{"intermediate_size": 1536, "norm_place": "pre", "init_std_up": 0.0325, "init_std_down": 0.0, "learning_rate": 0.00432, "lr_mult_up": 1.31, "batch_tokens": 131072}
Each number is 128 + 32 x the weight over its row's rms, rounded and kept within 0 to 255. Layers, rows and columns count from 0. The size above them is the row's rms in percent of the matrix's.

# layer 6 MLP up, 1536x384, rms 0.224, rows 1210-1245, columns 96-191
size [ 90  95 104 105  99  97  95 106 101  90 140  98  97  97 101  86 107 106  98 106 105  96  92  96  91 101  99 103 106  97  98  97  97  94  94 103]
[[120 148  98 121  67 110 102  86 144 201 181 178 126 131 145  69 132 141 118 126  82 141 169  75 108 144 120 122 120 141 133  51 160  88  99 101  97  72 132 183  93 129  86 124 145 132 157 155 139 143 155 124 106 117 137 119 118 120 168 129 143  84  68 195 108 186  97  90  95 185 148 111 141 118 154 106 102 149 155  92 108 161 191 116 111 149 127 116 110 156 150 177  81  95 115 131]
 [ 98  88 130 178 144 165 109 139 128 132 148 126  61 136 153 133 143 146  84 172 164 180 140  86 108 110 100 125 131 195 162 177  36 113 140  83 130 120 151 150 154  83 197 115 116 117 156 115  48 202 140 133 181  94 137 111 131 134 149 173 112 137 181  88 138 186 130  98 120 135 152 150 149 147 116 157 111 127 131 124 149 115 164 127 117  83 137  92 116  89  99 101 132 133 126 104]
 [197 128 150 111  80  95 150 112 130 146 172 172  92 126 138 120  84  57 113 167 131 163 140 155 106  75 162 115 153 134 163  86 118 152 198  89 122 122 164 133 130 145 130  75 103 103 163  80 182 121 161 139 125 120 105 137  89 102 156 132  64 108 130 190 195 125 117 145 111 202 122 179 161 125 136  97 161  55 126 122 148 144 142 100 154 137  70 111  99 134  87  78 163 102 177 148]
 [157 132 146 169  91 142 107 162  83 114 108 133 134 147 141 150 169 103 141 100 108  90 107 139  94  75 139 200 205 117 162 174 118 180 119 104 140 113  97 123 152 141 146 159 141 109 116 125 101 104  91 122  72 137 127 128 119 137  49  87 130 144 110 222 126 131  93 147 125 163  94 136 121 137 117 115 103 132 158  87 139 117 116 121  63 162 159 184 174 101 108  91  35  92 171 117]
 [ 95  94 143 113  83 161 159 153 113 114 101  90 121  86 133 132 134 102  95  98 127 100 160 155 117 140 144 126 182 151 154 160 155 166 107 145 133 112 185 116 113 160  78 139 108 197 144  55  69 103  96 115 126 153 122 119 134  97 167 169  84 125 133 194 120 100 100 129 136 117 186 168 161  97 121 131  65 147 104 132 145 126 217 105 138 149 127 100 137 124 179 136 161 171 148 183]
 [ 99 101 172 134 168  39 155 115  74 163 145 170 164 163 159 158 119 148 123 121 168 151 113 115 101 140 144 115  98  75 132 166 144 161 151 143 165 110 101 156 116 132 146 122  96 130 148  70  38 153 149 132 132 127 128 112 101 138 110 100 150 131 145 163 151 107 123 146 125 130 123 136 174 162 110 117 140 165 107 173 122 141 145 133 188 141 100 137 146  99 202 128 162 108  90  89]
 [ 95 145 105  66 140  89  99 133 137  81  91 138 201 131 166 162 133 162  91 149 110  92 121 103 133 152 166 150 153 144 184  95 127 135 129 149 126  63 118 161 104 157  83 139 137 116 188 230 126 135  72 107 141 138 142 101 124 136 107 120  60 121  98 201 137 168  82 143 107 112  91  99 104 141 116  90 162 149 133 123 104 124  89 117 144 160 207  76  60 121 109  87  59  86 125  64]
 [106 136 109 133  76 121 197 137 167 129 104 126 142 166  59 129 102 135  99 124 151 199 120 185 166  33 149  90 113 109  84 136 137 128 151  75  53 185  94  70 104 160 163 115 106 161 178 175 131  87 137 192 123 116 137  85 128 122 139 155  85 103 127 171 125 172 160 146 124 121  91  74 129 199  75 129 125 126 154  83 183 158 145 113 126  98 122 149 144 144  80 152  70 138 141 117]
 [170 118 138 128 197 122 136 146 145 138 109 167 149 128 131 150 164  75 165 144 159 171 126 139 133  73 152 159 118 149 111 108 117 163 139 176 138 180 173 149 164  99 126 152 148 104 112 128 110 125 115 191 124 110 117 112 112 118 116 151  93  96  99 165 152 141 135 141 137 116  84 144 208 184  76 124 115 122 133 127 132 152 170 144  83 154 101 126 134 111  13  58 131  86 116 103]
 [160 111 180 150 103 110 188  88 131 158 138 138  96 154 144 162 135 142  81  71  64  81 166 144 145 101 157  78 102 135 140  51 129 177 144 170 166 151  92 163 180  78 179  75 106 144 128  74 151 169 152 140  96 139 144  97 141 130 138 131  76 101 130 105 103 124 138 104 108 153 146 188 173 146 207 122 151 116 114  84 119  88 150 152 145 156 118 139 129 171 105 181 148 144 210  60]
 [111 102 145  75  93 183 112 143 165 169 104 171  93 157 165 175 112  92 152 115 154 100  93  96 113 122 163 153 117 120 149 177 145 146 129 139 172 126 179  94 178 126 106 126 142 150 149 116  86 114  85 126 119 115 115 174 109 192 121 128 159 115  88 122 166 116 110 132  92 107 115 140 152 141 107  78 161 133  99 151  98 115 169 158 150  88 164 129 134 144 221 192 114 125  80 144]
 [126 173 134 115 153  97 157 122 129 127 145  47  96 149 171 167 153 119 105 124  47 112 134 141 124 160 143 170 110 104 144 127 111  97 151 149  94 160 128  99 140 153 154 111 151 141  67 106 153 141 153 111 126 186 139  74 155 132 168 114  80 144 160  95 203 161 121  90 174  97 148  99 134 135  79 114  83 128  75 119  75 160 147  85 180 161 156 113 101 182 157 128  56 122 129 121]
 [ 98 160 158 137  98 168  94 160 156  95 108 122 123 137 150 149 126  80 117 155 171  70  98 103 123 102 100 115 115  88  99 151 143 127 168 161 114 107 188 129 102 113  99 145  42 122 134 106 173 120 161 142 143 118 106 167 122 121 150 164 120  92 129 141 120 114 119 101 120 112 131 122 156 116 129 136 117 162  82  85 116 141  70  80 178 101 177 147 149 129 142  90 178 106 112 140]
 [142  97 110 137 145 114 156 136 126 206 115 122 154 187 167 132  93 143 155  83 113 156 106 121 114 159 120 110 100 106 162 166 151  92 153 171 106 103  79 142  75 113 156 130 160 142  88 138 138 117  85 130  78 156 127 104 149  96 189 114 158  94  62 116  97 139 165 142  99 104 128 144 129  96 106  76 137 119 164 123 127 100 142 174 108  66 116 139 177  97 193 145  53  64 159 128]
 [ 92 110 173 103 102  78 141 122 149 128  85 115 176 146 104 109 127  80 114  79 172 114 144 130 121  94 151 112 129 102 138 127 161 208  92  72 114 116  93 140 153 152 181  83 198 147 187 166 132 126 164 136 148 161 149 140 122 173 109 138 127 125 141 113 126 167 124 141  69 159 150  81 109 132  90 139 215 181 130 117 117 180 222 149 131 121 196 108 132  69  53 128 109  96 109 166]
 [179 139 115  81 132 105 131 146  89  95  94 121 118 154 100 164 152 124 169  86 112 111 108 154 123 136 100  98  30 159  73 118 158 124 112  50  88 115 182 182 118 122  98  56 119 197 104 130 150 137 110 123  77 154 132 143 150 139 102 141 122 148 157 182 116 156 118 175 143  82 153 112 119 143 147  57 136 151  83 136 159 111  74 129 154 178 114 152  99  51 135 114 118 179 144 150]
 [ 97 104 195 109 109  97 164  98  97 135 160 103  78  94 175  83 125 104  87 137 120 117 129 214 166 151 145  87 113 155 117 155 179 185 182 127 133 144 177 121 107 149 101 146 170 154 161 173 116 100 169  96 147 102 136  98 166 148 169 148 125  91 123 185 158 145  85 136 137 177 116 217 165  85 128 148 155  85 138 112 106 108 186  95 114 114 132 118  94 125 141 153 116 112 169 141]
 [164 106 112  39 161 120 181 134 132 114 139 118 112  94  94 136 169 211 113 150   0 126  80 197 149 112 144 158 179 133 149 156 127 145 179 135 118 167 102  96 152 131 111 136 134  71 130 127 167 208  88 154 135 180  88 121  85 137 143 138 111 120 118 158  92 153 159 132 115 130 141 154 116 127 197 120 176  88 147  91 124 173 124 159 139 162 130 109 143 136 133 126  84 145 109 173]
 [ 65 140 103 158 115  88 145 131 140 130 145 117  88  87  99 116  72 133 152 113 146 132 201 158  84  92 194 108 127 181 137 128 132 143 133 136 128 144 173  73  94 133 123 159 152 138 118 151  99  86 134 215 110 141 166  88 146  96 133 159 214  95 106 133 119 133  36  90  86 136 117 156 109 166  93 160 122  35 145 155 167 149 168 153 124 117 149  94 139 118 145 103 169 136 162  97]
 [ 71  84  88 143 156  78  63 150  53  68 139 160 102 131 134 119 123 139 133 141 111  55 131 152  99  96 163 128 110 156 147  97 131  42 136 163 228  90 169 157  93 145 177  89 111 154 128 141 119  98 103 155  91 121  71 165 138 179 101 129 113 105 158 118 181 127 153 127 107 106 159 112 121 112  93 180  94 161 122 124 118 119 174  92 113 203 137  79 117 123  78 106 155 188 152  99]
 [159 120  54 134 114 151 125 165  87 122 114 114 120 187 108  86 181 137 144  64 135  95 116 137 134 126 170 115 111 166 146 108 134 117 145 101 126 146 149  93 167  89 106 209 121 116  95 147  91 127  80 127 122  98  71 153  85 135  88 122 104 160 106 131 100 117  38 164 123 106 123 128 125 177 165 103  61 120 152 185 100 118 126 111 152 148 117 158 174 158 110 134 125 109 159 146]
 [182 174 110  92 128 143  81 144 143 125 170 170 155 104 132 169 109 132  60 135 160 139 173  95 108 147 135 138  87 159 134 166 151  94 111  99 125 107 174 183 112 123  95 143  96 133 129 168 119 141 131 108 144 146 136 149 164 154 157 106 173  95 109 211 145 135 116  75 164 113 125 141 142 164 170 145 126  93 160 128 121 146 101 111 115 133 121 128  98 140 118 160 111 127 126  64]
 [143 160 142  99 109  86 137 113 189 152 196 128 164 166 138 102 112 102 156 146 104 170 134 109 107 113 131 150 132 148 109  87 130 147 109 171 176 110  99 168  56 143 131 146 131 124 133 113 137 156  90 150 133 157 108 151 109 136 106  84 119 117 154 100 125 118 139 118 136 133 179 114 124 141 128 132 122 136 170 132  85 119 113  94 122  86 113 163  91 167 142 110 101 137 156  96]
 [115 131 143 200 154 158 115 121 134 103 118 174 188  95  88  90 140 142  92 154 105  73 124  97 131 124  90 109 116 106 141 149 157 181 201  77  82 113 143 155 183 126 141  86  96 172 177 102  93  79  74  61 119 128  86 140 150 164 130 202  88 158 196 174 121 161  89 155 144 110 131 113 141 149 178  72 116 134  82 142  97 151 124 128 120 147 136 177 168  58  95 107 120 108  97 103]
 [161 139 124 133  68 145 152 145 152 101  99 172 160 200 172 167 169 111 140 217 115  95 110 101 160 152  84 112 112 141 174 106 138 134  95 105 156 119 124  74 192 158  85  48 100 121 160  94 145 121 129 128 144 163 118 182 126 218 132 114 143  63 134 148 126 127 153 116  93  81 120 164 141  90 186 143 100 130 108 135 121 112 197 142 156  61 143 128 110 107 108 123  96 149 159 139]
 [ 39  86 129  66 170 152  99 151 117 114 169 132  98 118  65 190 137 130 120  79 102 165 186 123  96  64 166  78 116 184 174 134 120 143 207 131 114 170 148  96 147 147 111 131 135 181 145 121 171  60 116 168 132 100  53 124  86 145 133 128 137  93  86 121 128 100 107 114 108 104 183 130 163 107 115 102 142  71 144 101 135  95 193 144 175  92 156 101  89 150 130 117  63  99 118 129]
 [ 60 120 153 162  96  98 182  53 123 161 123 143  93  47  78 132 129 128 148  68 109 215 110 112 229 118 168 152 105 131 130 143 135 176 137 129 178  60 142  74  93 148  97 131 144 142 145 126 127 189  92 163  89 104 102  76 109 159  99 145 151 166 115 116 133 115 142 127 111 121 168  91 114 127 121 104 127 141 144 118 140 105 180 204 109 166  95 158 112 123 175  76  95 120 131 129]
 [138 133 148 138 138  61  81  71 127 104  96 153 149 157 221 134  99 121 142  98  84 168 135 149 150 159 171 147 135  95 107 167 190 104 137 139 152 165 109 117 231 152 124 102  85  94 154  94 103 127 117  68 170 141 119 100 113  79 147 198 128 132 167 146 165  89 153  90 139  99 152 123 144 162 159 131 126 187 141 135 133 132 167 103  72 116 136  99 177  96  89 127 104 159  88 103]
 [136  81  57 112 118 107 129 126 129 132 166 119 138 158 155 143 159 105 190 198  76 182 164 189 143 136 173 132 142 165  60 174 126 108 111 164 217 137 182 172 137 135 105 132 106 160 109  96 192 143 132 126 147  91 134 111  63 123 118 117 141 133 143 113  82 127 154 142 185 100 122 153 143 104 136 190 143 125 133 169 160  86 133  95 194  11 142 122 103 112 120 147 127 135 101 127]
 [128 143 125 127 119 132 133 189  46 176 115 144 138  86 108  89 142 179 154 174 134 201 128 130 147 206 113 176 136  76 103 127 133  97  75 105 207 114 137 147 125 141 139 117 146 101 160 147 151 154  73 144 162 122 133 210 160 102 193 142 177 103 125 106 116 197 112 147 129 134 149 137 127 133  76  64 131 142 103 205 143  63 118 130 137 194 122 172  96 161 172 105 146 146 120 140]
 [156 146 161 158 117 145 126  93 141  96 130  83  74 171  90 104 104 141  66 131 153 121  79 123 142  93 171 176 121 126 154 135  96 123 112  87 135 104 109 121 139 189  70  51 128 158 108 131 108 139 169  55 120 135 165 138 107  86 120 117 171 201  78 117 127 155 162  84 109 118 134  78 151 131 149 113 143 194 114 178 146 118 110 123 150 121  63 121 141 102 208 147  98 107 128 130]
 [135 101 105 139 148 185 177  90 142 115  56 125 155 169 175 108 144 180 169 173 164 189 122 188 188 104  97 160 103 116 118 144 119  81  77 146 156 135 120 148  76 155  96 184 179 124  90 135  78 130 124 115 108 209 161 131 113 133  98 147 175  78 104 101 134 143  35 138 120  87  98  36 147  78  94 131 117 114 168  98 172  96  98  62 155  91 133 131 114 109 153 157 114  92  90 151]
 [137  72 155 123 149 140 118 116 112 131 213 110 140 122 170 100 158 160 140 153 151 151 158  85 182 119 116 122 140 150 121 148 122  54 172 121 147 156 117  96 153 142 155 134 146 127 155  98  67 171 171  87 110 164 160 130  91 147 103 131 191 148 130 126  85 158 129  72 174 119 107 134  88 228 147 105 142 184 153 164 149 100 102  81 110 127 127 184  97  99 137 151 151  77  78 163]
 [ 88 164 100 159 128 162 138  84  84 182  78 155  85 125 167 103 101  67 138  83 136 177 130  92  93 117 142 110 133  97  77  84 112  89 134 153 123 138  76  83 204 114 113 142 148 159 135 205 157  95  99 119 157 105 115 125 107 173 151 105 165 116 131 169 147 130 143  61  94 109 110 128 110 167 129 164 161 152 126 127 144 124 116 137 159 163 105 140 202 167 115 188  91 121 158  91]
 [129 190  61 127  90 147 196 161  93 100 146 108 170 153 121  95 138 160 178 112 183 155 129 143 123 109 152 110 125 196  92  88 178 143 216 186 162 168 141 107 186 127  93 124 125 156 131 133  91 138 203 125  86 173 143 123  89 143 143 112  70 132  88  69 125 167 134 137 100 152 146 135  97 111 162  94 152 127  76  67 156  96  98 185 118 128 156 136 201 136 104 186 136 122 142 103]
 [122 167  98 102 177  99 116 159 145 144 124  74 145 150 144 124 179  88 118  68 154 152 107 141  74  74 108 148 161 131 121 124  88 144 188 139 158 104 148  63 174 166  95 133 135 126 131 111 111 115 146 137 127  62 118  73 106 178 104 131 120 147 132 137 123 102 115 118  59 146 112 143 165 128 142 122 143 112 145 113 182 124 151 127 103 140  80 184 132 104 101 125 119 136 164  91]]
# layer 6 MLP down (transposed), 1536x384, rms 0.167, rows 1210-1245, columns 96-191
size [ 94  98  89 104 102  88  95 107 104  96 129 104  98  99  97  86 101 107 103  96  95  95 104  99  91 107  89  99 107  99 105  96 106 102 103 106]
[[151 104 127 140 177 132 126 133 149 117 167 107 134  90 113  84 100 142  82 179 208 117 151 139 175 145 157 159 106 140  84 166 123 125 122 134 158 143  77 127  66 105  88  71 102 134 129  80 109 108 142 128  77 187  58  84 140 165 119 119 158  94  85 119 156  91 148 151  96  99 154 183  98 106 110 139 132 167  76 105  84 164  68  77 148  89  97  54 202 159  50 118 154  79 136 128]
 [154 200 146 108 114 141 113  84 125 172 104 142 154 153 127 161 134 153 125 238 121 124 126 184 143 146 182 192  67 111 103 158 189 111 116 137 157 169  71 180 135 115 120 109  72 119 117 147 134 143 136 127  95 108 123  99 133 130 178 164  86 147 119 134 157  36 103 121 151 100 124 135  38 134  87 114 195 117  93 101  63 178 138 131 109 111  84  98 104 105  83 117 108 128  49 133]
 [104 181 101 133 148 164 137  90  97 162 107  72 116 111 114  41 164 164 164 100 105  96 117 117 115 181 155  89 125  90 137 139 159  98  53 160 143  97 118 132 132  88 157 143 177 137 130 129 104 160 164 130 166 104 145 117 185 204 104 110 174 169 102 120 144 124  95  97 105 141 150 143  92 105 183 139  98 156 170  95 175 126 132 111 182 133 201 118 150 119 192 143 135 137  42 139]
 [149 159 165 121 119 111  59 124 147 118 143 100 133 113 176 176 120 103  86 109 137 126 119 136 137 123 106 138 140 108  71 136 127 122 120 104 137 132 177 116 126 156  61  99 130  87 131 132 118 120 142 177  96 100 141 153 179  82 114 147 129 151 112  92 130 112 200 181  54  64 112 106 149 138 104 105 190 157  91 136 119  57 127 150 114 109 129 190  83 116 147 134 112  96 127  91]
 [116 131 126 136 154 113 111 151  84 117 156 165 129 120 111 133 220 163 117 136 172 126 150 146 129 127  78 187  98 137 121 153 126 149 156  81 125 142  63 177 113  79 130 102  71  56 113 165 154 129 173 143 162 145 132 107 120 130  94 132 107 148 105  85 138 144 125 102 152 130  89 171  93 161 131  87 153 126 167 143  58 138 117 118 129 126 161 170 123 109  78 141 146 118  88 107]
 [111 138 140 142 104  77 122  90 171 177 103  76 102  65 112 164 161 159 132 151 117 131 143 113 128 150 142 137 149 151  94 126  88 125 139  88 104 126 132  92 121  94 152 127 165 133 137 124 156 105 142  84 129 197 118 116 144 117  72 104 166 135 165 150 113 139 145 103 158  91 184 107 110 143 183 106 131  68 137 134 189 105 119  98 137 104 120 141  97 177 111 107 121 109 176 142]
 [148 152 170 161 128  82 117  87 144 161 152  49 109  91  52 174 159 137 145 127 114 136 158  96 183  90 158 151  80  62 105 118 163 135 163  97 146 104 118 120  41 106 128  67 135  99 151 136 119 168  73 133 116  70  96  78 148  91 150 122 192 170 104 206 109  60 152 133  91 147 150 150 102 158 123 160 146  59 162  40 159 139 102 149 183 125 124 108 135 120 151  60 154  86 104 111]
 [106 119  82 175 127 116 167 104  86 153 105 116  88 153  97  73 123 189 129 120 162 148 173 112  81 144 180  95 175 177 120 142 155 124 132  73 168 162  98 128  73 122  78 128 172 123 127 170 158 126 177 103 124  92 153 122 121 109 144 179  92 107 122 178 124 166 129 133 172 151 110 109 117 146 149 160 145  83  68 125 102 126 174 117 219  44  91 100 177 103 147 131 149 127  90 163]
 [ 87 145  29 124 146 127 153 132 156 127 147 121 144 134  89 130 138 161 167 136 130 170 149  78 105 148  49 125 122 135 193 150 133 112 132 101 142 156 130 153  52 135 147 109  99 144  34 122 136 178 118 146 108 154 133  91 101 153  71 156 107  92 130  99 129 138  97 169 151  97 108 123 147 143 127  44  96 106 128 116 129 127 129 105  92 164 159 141 176  71 102 160 121 183 223 120]
 [116  93 130 105  87  91 162 117 110 182 148 128 149  92 123 116 110  80 184 100 116 119 110 118 133 182  94  80 126 169 118 127 167 107 173  88 137 145 144  61  76 109 155 132 108  72  78 121  36 163 163 133 167  71 142 164 137 135 101 141 150 130  76 135 127 128 128 107  99 121 118 134 198 151 138 118 187 160 194  77 135 150 142 153  77  75 111 139 116 142 137 186 133 129 138 150]
 [124 150  78  88 149 102  94 142 190 110  80 125 133 155 158 123 165 116 153 159 150 176 168 112 101 116 123 157 195  73 113 123  51 159 119 148 154 128 137 110  99 146  73 145 126  88 129 169 134 170 173 179 132  99 137 152  86 120 174 122 114 111 149 125 131 117  97  45 144 136 111 154  89 131 133 103 176 120  82 138 138 169 159 126 148 147 178 150  71  93 140 161 126 126 122 119]
 [170 136 125 137 131 135 122 128 113 173 173  78 159  82 142 140 157 108 138 136 147  81  91 115 140 111  99  96  89 101 106 133 139 135 190 100  62  38 130 184 136  72 104 108 110 124 172 146 176  53  74  99  14 119 143 141 131 106 134 137 107 138 153  91  97 150 109 130  92  87 138  73 165  70 136  86 153 127 130 142 124 181 124 184 114 116  87  93 127 122 186 117 166 119 163 141]
 [173 110 113 125 116 121  85  57  96 137 128  95 108 123 134 102 153 165  94 229  98 136 142 115 102 125  39 185 111 102 157 120 143 109 124  86 104 128  83 101  97 125 117 157 135 102 102 138 121 153  96 139 175 130 136  76 123 134 157  95 146 156 120 158 157 123 134 197 109 126 149 137  93  89 119 124  81 167 107 125 108 153 129 137  88 141 142 148 100  99  78 119  70 159 173 150]
 [133 192 114  75 137 208 135 151  81 119 102 143  96 145 169  77 128 154  98 136 171  83 177  93 154 165 125 160 132 113 122 132  79 149 123 102 151 111 146 105 152  88 141 107 151 145  95  71  92 125 115  83 144 138 124  52 124 131  90 142 122 112 149 132  97 102 125 112  80 149 150  84 143 140 144 101 125 160 142 133 104  85 115 100 174 161  95  97 143 164  76 140 156 173 145  55]
 [118 146  61 160 140  84  93 172 158 130 120  56 173 131  83 134 100 160 119 107 149  70 139 139 139 111 113 157  69  62 118 158 147 176 104 165  84  80 122  56 159  95  79 163 145 178 167 161 108  95 157 140 138 224 140 108 154 109 149 129 124  82  45 128 169  41 175 144  91 137 119 167 129 171 115 147 106  98 111  98 150 169 114 118 182 162 168 140 128 143 138 153 124  90 127 209]
 [140  96 158 100 101 169 167 204 184 181 140 141 119 123 143 158 145 121 168  95  84 144 112 118 145 130  90 149 144 169 107 107  83 153 123 137 130  98  83 125 146 151 107  84 141 108 100 131 167 127  98 142 131  76 114  73 150  94 157 211 124 136 149 144  85  54  85  63  81 115 123 136 174 179 101 127 166 171  95 153 153 139 159 142 138 196 137 231 106 211 135 157 121 125 146 111]
 [ 82  86 143  94 137 128 167  98 105 157 157 122 170 122 117  80 135  83 149 125 127 130  93 187 144  90  86 102 122 169 123 173 134  97 129 142 107  98 158 112 178  69 121 135  85 115 143 103 198  93 133  70 149 118 148 109 162 141 146  75 142 154 128 133 154 108  95 120 173 198  83 182 130 108 154 187 111  96  98 145  98 195 146 153 165 147 128 124  83  61 100 124 135  88 167 139]
 [188  95 124 166  95 179 125  79 164  89 101 125 100 125 114  88 126 119  62 164 116 113  88 143  90 132 146 145 185 151 121 116  90 127 101 143 151  77 116 144 128 109  83 104 144 137 118 139 142 101 154 123 127 160  81 161  85 162  96 109 137 141 151 140  91 145 143 114  90 131 132 112 148 152 152 142 164 175 121 176 132 123  72  85  89 130 100 104 119  77 131 122  79 176 121 149]
 [119 141   6 137 203  65  89  98 145 165 175  95 119 155  96 130 116 139 104 101 106 146 122 128 104  63 128 141 155 131 125 112 143 107 113 126 121 170 167 116  86 165 120  88  99 116 138 125 152 111  77 100 187 174 131 177 165 101 130 141 101 127 114  97 166 129 196 124 114 142  99 129 117  67 125  96  99 197 145 164 146 161  93 167  46 148  69 149  99 109 137 126 111 121 186 106]
 [177 106 164 137 142 157 139  95 118  89 112  57 162 103  70 111 155 114  96 127 121 166  84  77 154 124  73 118 148 105 130 215 136  97 156  95 124 133 130 166 116 136 109 117 109 120 127 100 123 123 165  92 156 127 182 149 149  82 128 140 122 171 144 103 115 128 174 144 144 118  88 111 161 159  97 157 138 113 135 120  98 139 157 175 145 176 148 167 131 166  75 125 171 130 132 116]
 [146 152 104 126 127 111 162 151 124 194 180 145  91 127 144 128 200 181  98 139 125 107 143 132 140 132 131 144 112  89 153 116  55 131 150 109  81 144  82 170 117 188 200 167 120 156 133 118 130 137 123 133 127 179  65  96 111  87 164 119  96 109 121 157 168  84 116 126 144 134 129 104 138 168 126 102 110 162  97 124 149 131 219  53 136 141 131 139  83 105 116  85 120 117 115 131]
 [155 106 112 168 170 116 153 127 133 167  97 144 118 107 144 137 149 156 160  44 138 120  71 101 131 121  78 115 186 136  74 145 106 162 132  85 135 103  90 172 151 145  75  72 117  50 125 130 135 122  97 152 107 149  95 108 140 136 174 117 162  85 119  75 159  88 164 149 126  96 156 132 168 135 113 109 127  90 141 104 105 212 156 214  70 128 128 178  87 184 100 158 212 138  99 106]
 [163 112 156 105 119  46  85 107  92 136 113 139 124 153  71 113  94  92  91 203 138 125 151 150 170 102 165 176 145 140 107 104 130 134 108 100 131 177 132 184 181 151 110  97 125 162 173 125 155 161 126 150 185 137 126  97 202 106  78 152 148 164 130 120 204 112 139 180 144 136 160 114 139 129 145 132 109 125 124 198 120 154 109 185 109 138 132 135 115 115  61 126 158  93 119 116]
 [133 102 174  92 132 155 145  95 125 130 177 157 121 169  74 116 143 108 147 160  74  92 124 163 123 140  67  97  56 203  99 146 126 168  58 109 114 120 139 145 177 165 132 147 180 211 119 147 106 150 177 104 168 137 129 142 167 164  95 132 223 149 108 167 145  99  41 113 106 157 149 154 107  98  60 106 125 139 198 130 171 140 164 147 167  61  89 109 145 121 104 163 124 186 152 151]
 [141  95 101 121 131 112 148 126 139 200 165  66 119  55 118  94  92 128 159  48 174 155 144 133 178  89 191 118 125 118 100 137 165 138 128 174 159  99 137 179 117 111 157 174 120 154 110 195 143  97 159 124 166  56 107 105 166  83 156 121 142 129 147 128 132 132 142 157 111 101 125  78 162 114 109  84 130  48 108 170 115 137  20  72  99 196 162 122 153 190 109 122 167 128 101  99]
 [124 147 129 140 167 163 120  98  85  89 132  83 107  94  72  87 183 103 138 184 144  98  81 108 176 142 102  95 143 177 156 178 138 109 125 169 100 133  94  72 126 123 119 100 127 204  98 136  92 172  99  35  81 149  89 158 102  71 160 163 184  91 175 148 178 157 158 129  80 157 106 148 135  85 132  91 155  74 168 151 131 123 171  96 153 128 126  94 132 128 122 149 111 163 161 173]
 [142 105 115  76  99 110 138 170  98  91 128 173  98 176 117  78 159 123 116 203 116 142 201 179  83 124  98 161  79 149 183  92 154  31 129 137 168 124 110 137 178 129 116 186  69 123 140 142 162 130  99  94 139  91 133 181 130 124  99  96 116 117 176 133 126 130 154  96 139  84 141 135 131 180  85 169  95  77  86 128 115  94 121 143 103  80 175 127 159 132  57 139 167 102 135 161]
 [152 134 114 146 107 107 108 141 100 146 107 109 185 148 111  71 118 216 187 147  93 168 196 133 133 122 124 125 116 177 128 116 133 141 154  97 147  85 100 184  47 136 134 107 142 123 118 116 122 223 102 136 125 154 152 110 135 101  83 112  67  84 105 138 144 135  94  82 176 161 178 172 106 133 146  90  92 168 109  85  70  86 193 127 142 119 133 135 155 113 190  78 162 108 153 103]
 [ 84  36 173 200 107 189 112 109 112 104  76 109 141 116 134 148 101 145 144 158 112 139  84 136  66 125 128 146 150 156 100  70 154 143 123 152 210 165 108 131  74 106 159 160  94 190  91 110 177 116 135  84 111 167  65 149 118  84 110  74 189 122 141 106 128 112 148 115  99 135  93 125 151 136  98 150 109 120 113  92 147  61  87 126 117 137 133  95 149  99 162 138 164  79  40  74]
 [ 96 127 180 159 160  99  96 154  60 126 139 107 140 107 118 141  73 105 101 175 102 130 142 154 181 144 110 159 165 134 122  97 121  90 112 152 102 148  85  73 110 148 115 136 104 113 165  94 198 126 133 142 135 100 139 131 117 165 131 111 143 148 168 122 116 129 156 112  87 132 137 124 104  96 125 134  94 123 140 149 154 107 156 128  84 164  90 113 116  99 129 102  78 142 139  80]
 [142 135  98 153 104 127 115  67 138 162 206 129 140  96 105 109 121 130 127 105 137  80 149 154 146 130 180 181 150  77 167  65  98 159 100  92 120 157 152 161  96 116 168 158 141  83 157 103 126 158 156 127  82 108  43  62 174 105  99  88 151 110 143 161 169 103 117 124 173 123 129 166 133  87 123 136  98 191 173 143  85 105 137 113 143 127 127 114 178 102 116  75 197 141 180  77]
 [133 128 145 156 149 114 103 148  95 119 148 111 103 168  66 107 126 132 135 122 111 118 184  86 144 168 132 144 126 173  85 161  97 145 172 168 107 140 112 145 134 151  88 154  47 162 143 144 121 156  86 120 128 103 118 105 106 133 150 121 169  92 150 152 164 159 255  77 149 129 149 174  97 132 130 118  72 142 188  95 116 123 142 137 175 130 206 207 157 158  96 102 130 207 162 158]
 [ 89  94 119 111 105 105 101 129 172 167 152 143  77 176 141 145 128 165 120 100 220 155 124 128 146 147 119 193  85 133  96 140 159 130  83 120 184  84 146 159 115  99 123 102 104 157 116 112 187 111 168 126 178 156 156 100  71  95 159 116 104  86  97 104 106  66 106  63 172 104 135  88 118 155 104 180 142 148 130 129 155 144 108 113 148 132 160 156 126 177 157 116 172 111 121 136]
 [127 150 124 114 162 109 156 146 139 139  82 182 124 133 100  82  99 104 139 124 194 165 137 177 136  73 131 135 119 148 165 113  60  71 194 145 180 161  66 128  82  89 137 175 179 164 173  91 159 131 130 117  98 132 134 120 110 192 173 154  53 112 159  97 111  73 131 109 151  75 173 137  97 114 165 123 154 185 146 107 149 131 122  99 118 149 112 142 139  82  64  93 125 148 147 126]
 [118 179 119 194 137 124 164 126 180 104  97 101  51  61 167 149 124 130 167 227 125 140 128 114 169 119  69  99 149 149 119 159  86 159 123  86 123  94 118 116 110 145 122  79 119 151 164 112 139  76  89  83  97 195 133 147 161 133 141 152 132 111  77  94  55 105 128 146 166 124 120 110 127 187 140 117 101 102 167 176  91 170 120 151 133 131  30 103 120 172 140  94 132  99 177 148]
 [148 170 112 186  66  84 140 165 121 104  82  96 109 147 114 112 137 140 111 147 106 190 101 146 139 141  91 110  71 152 116 164 133 112 134 133 112 117  91 113  88 168 167  77 104  86 114 162  92  78 156 160 103 124 108 119 178 132 168  99 136  75  79 106 122 122 184 112 167  88 108 147 165 156 109 161 102  85 101 123 108  66 158 130 132 166 178  46 141 151  89 132 174 111 123 132]]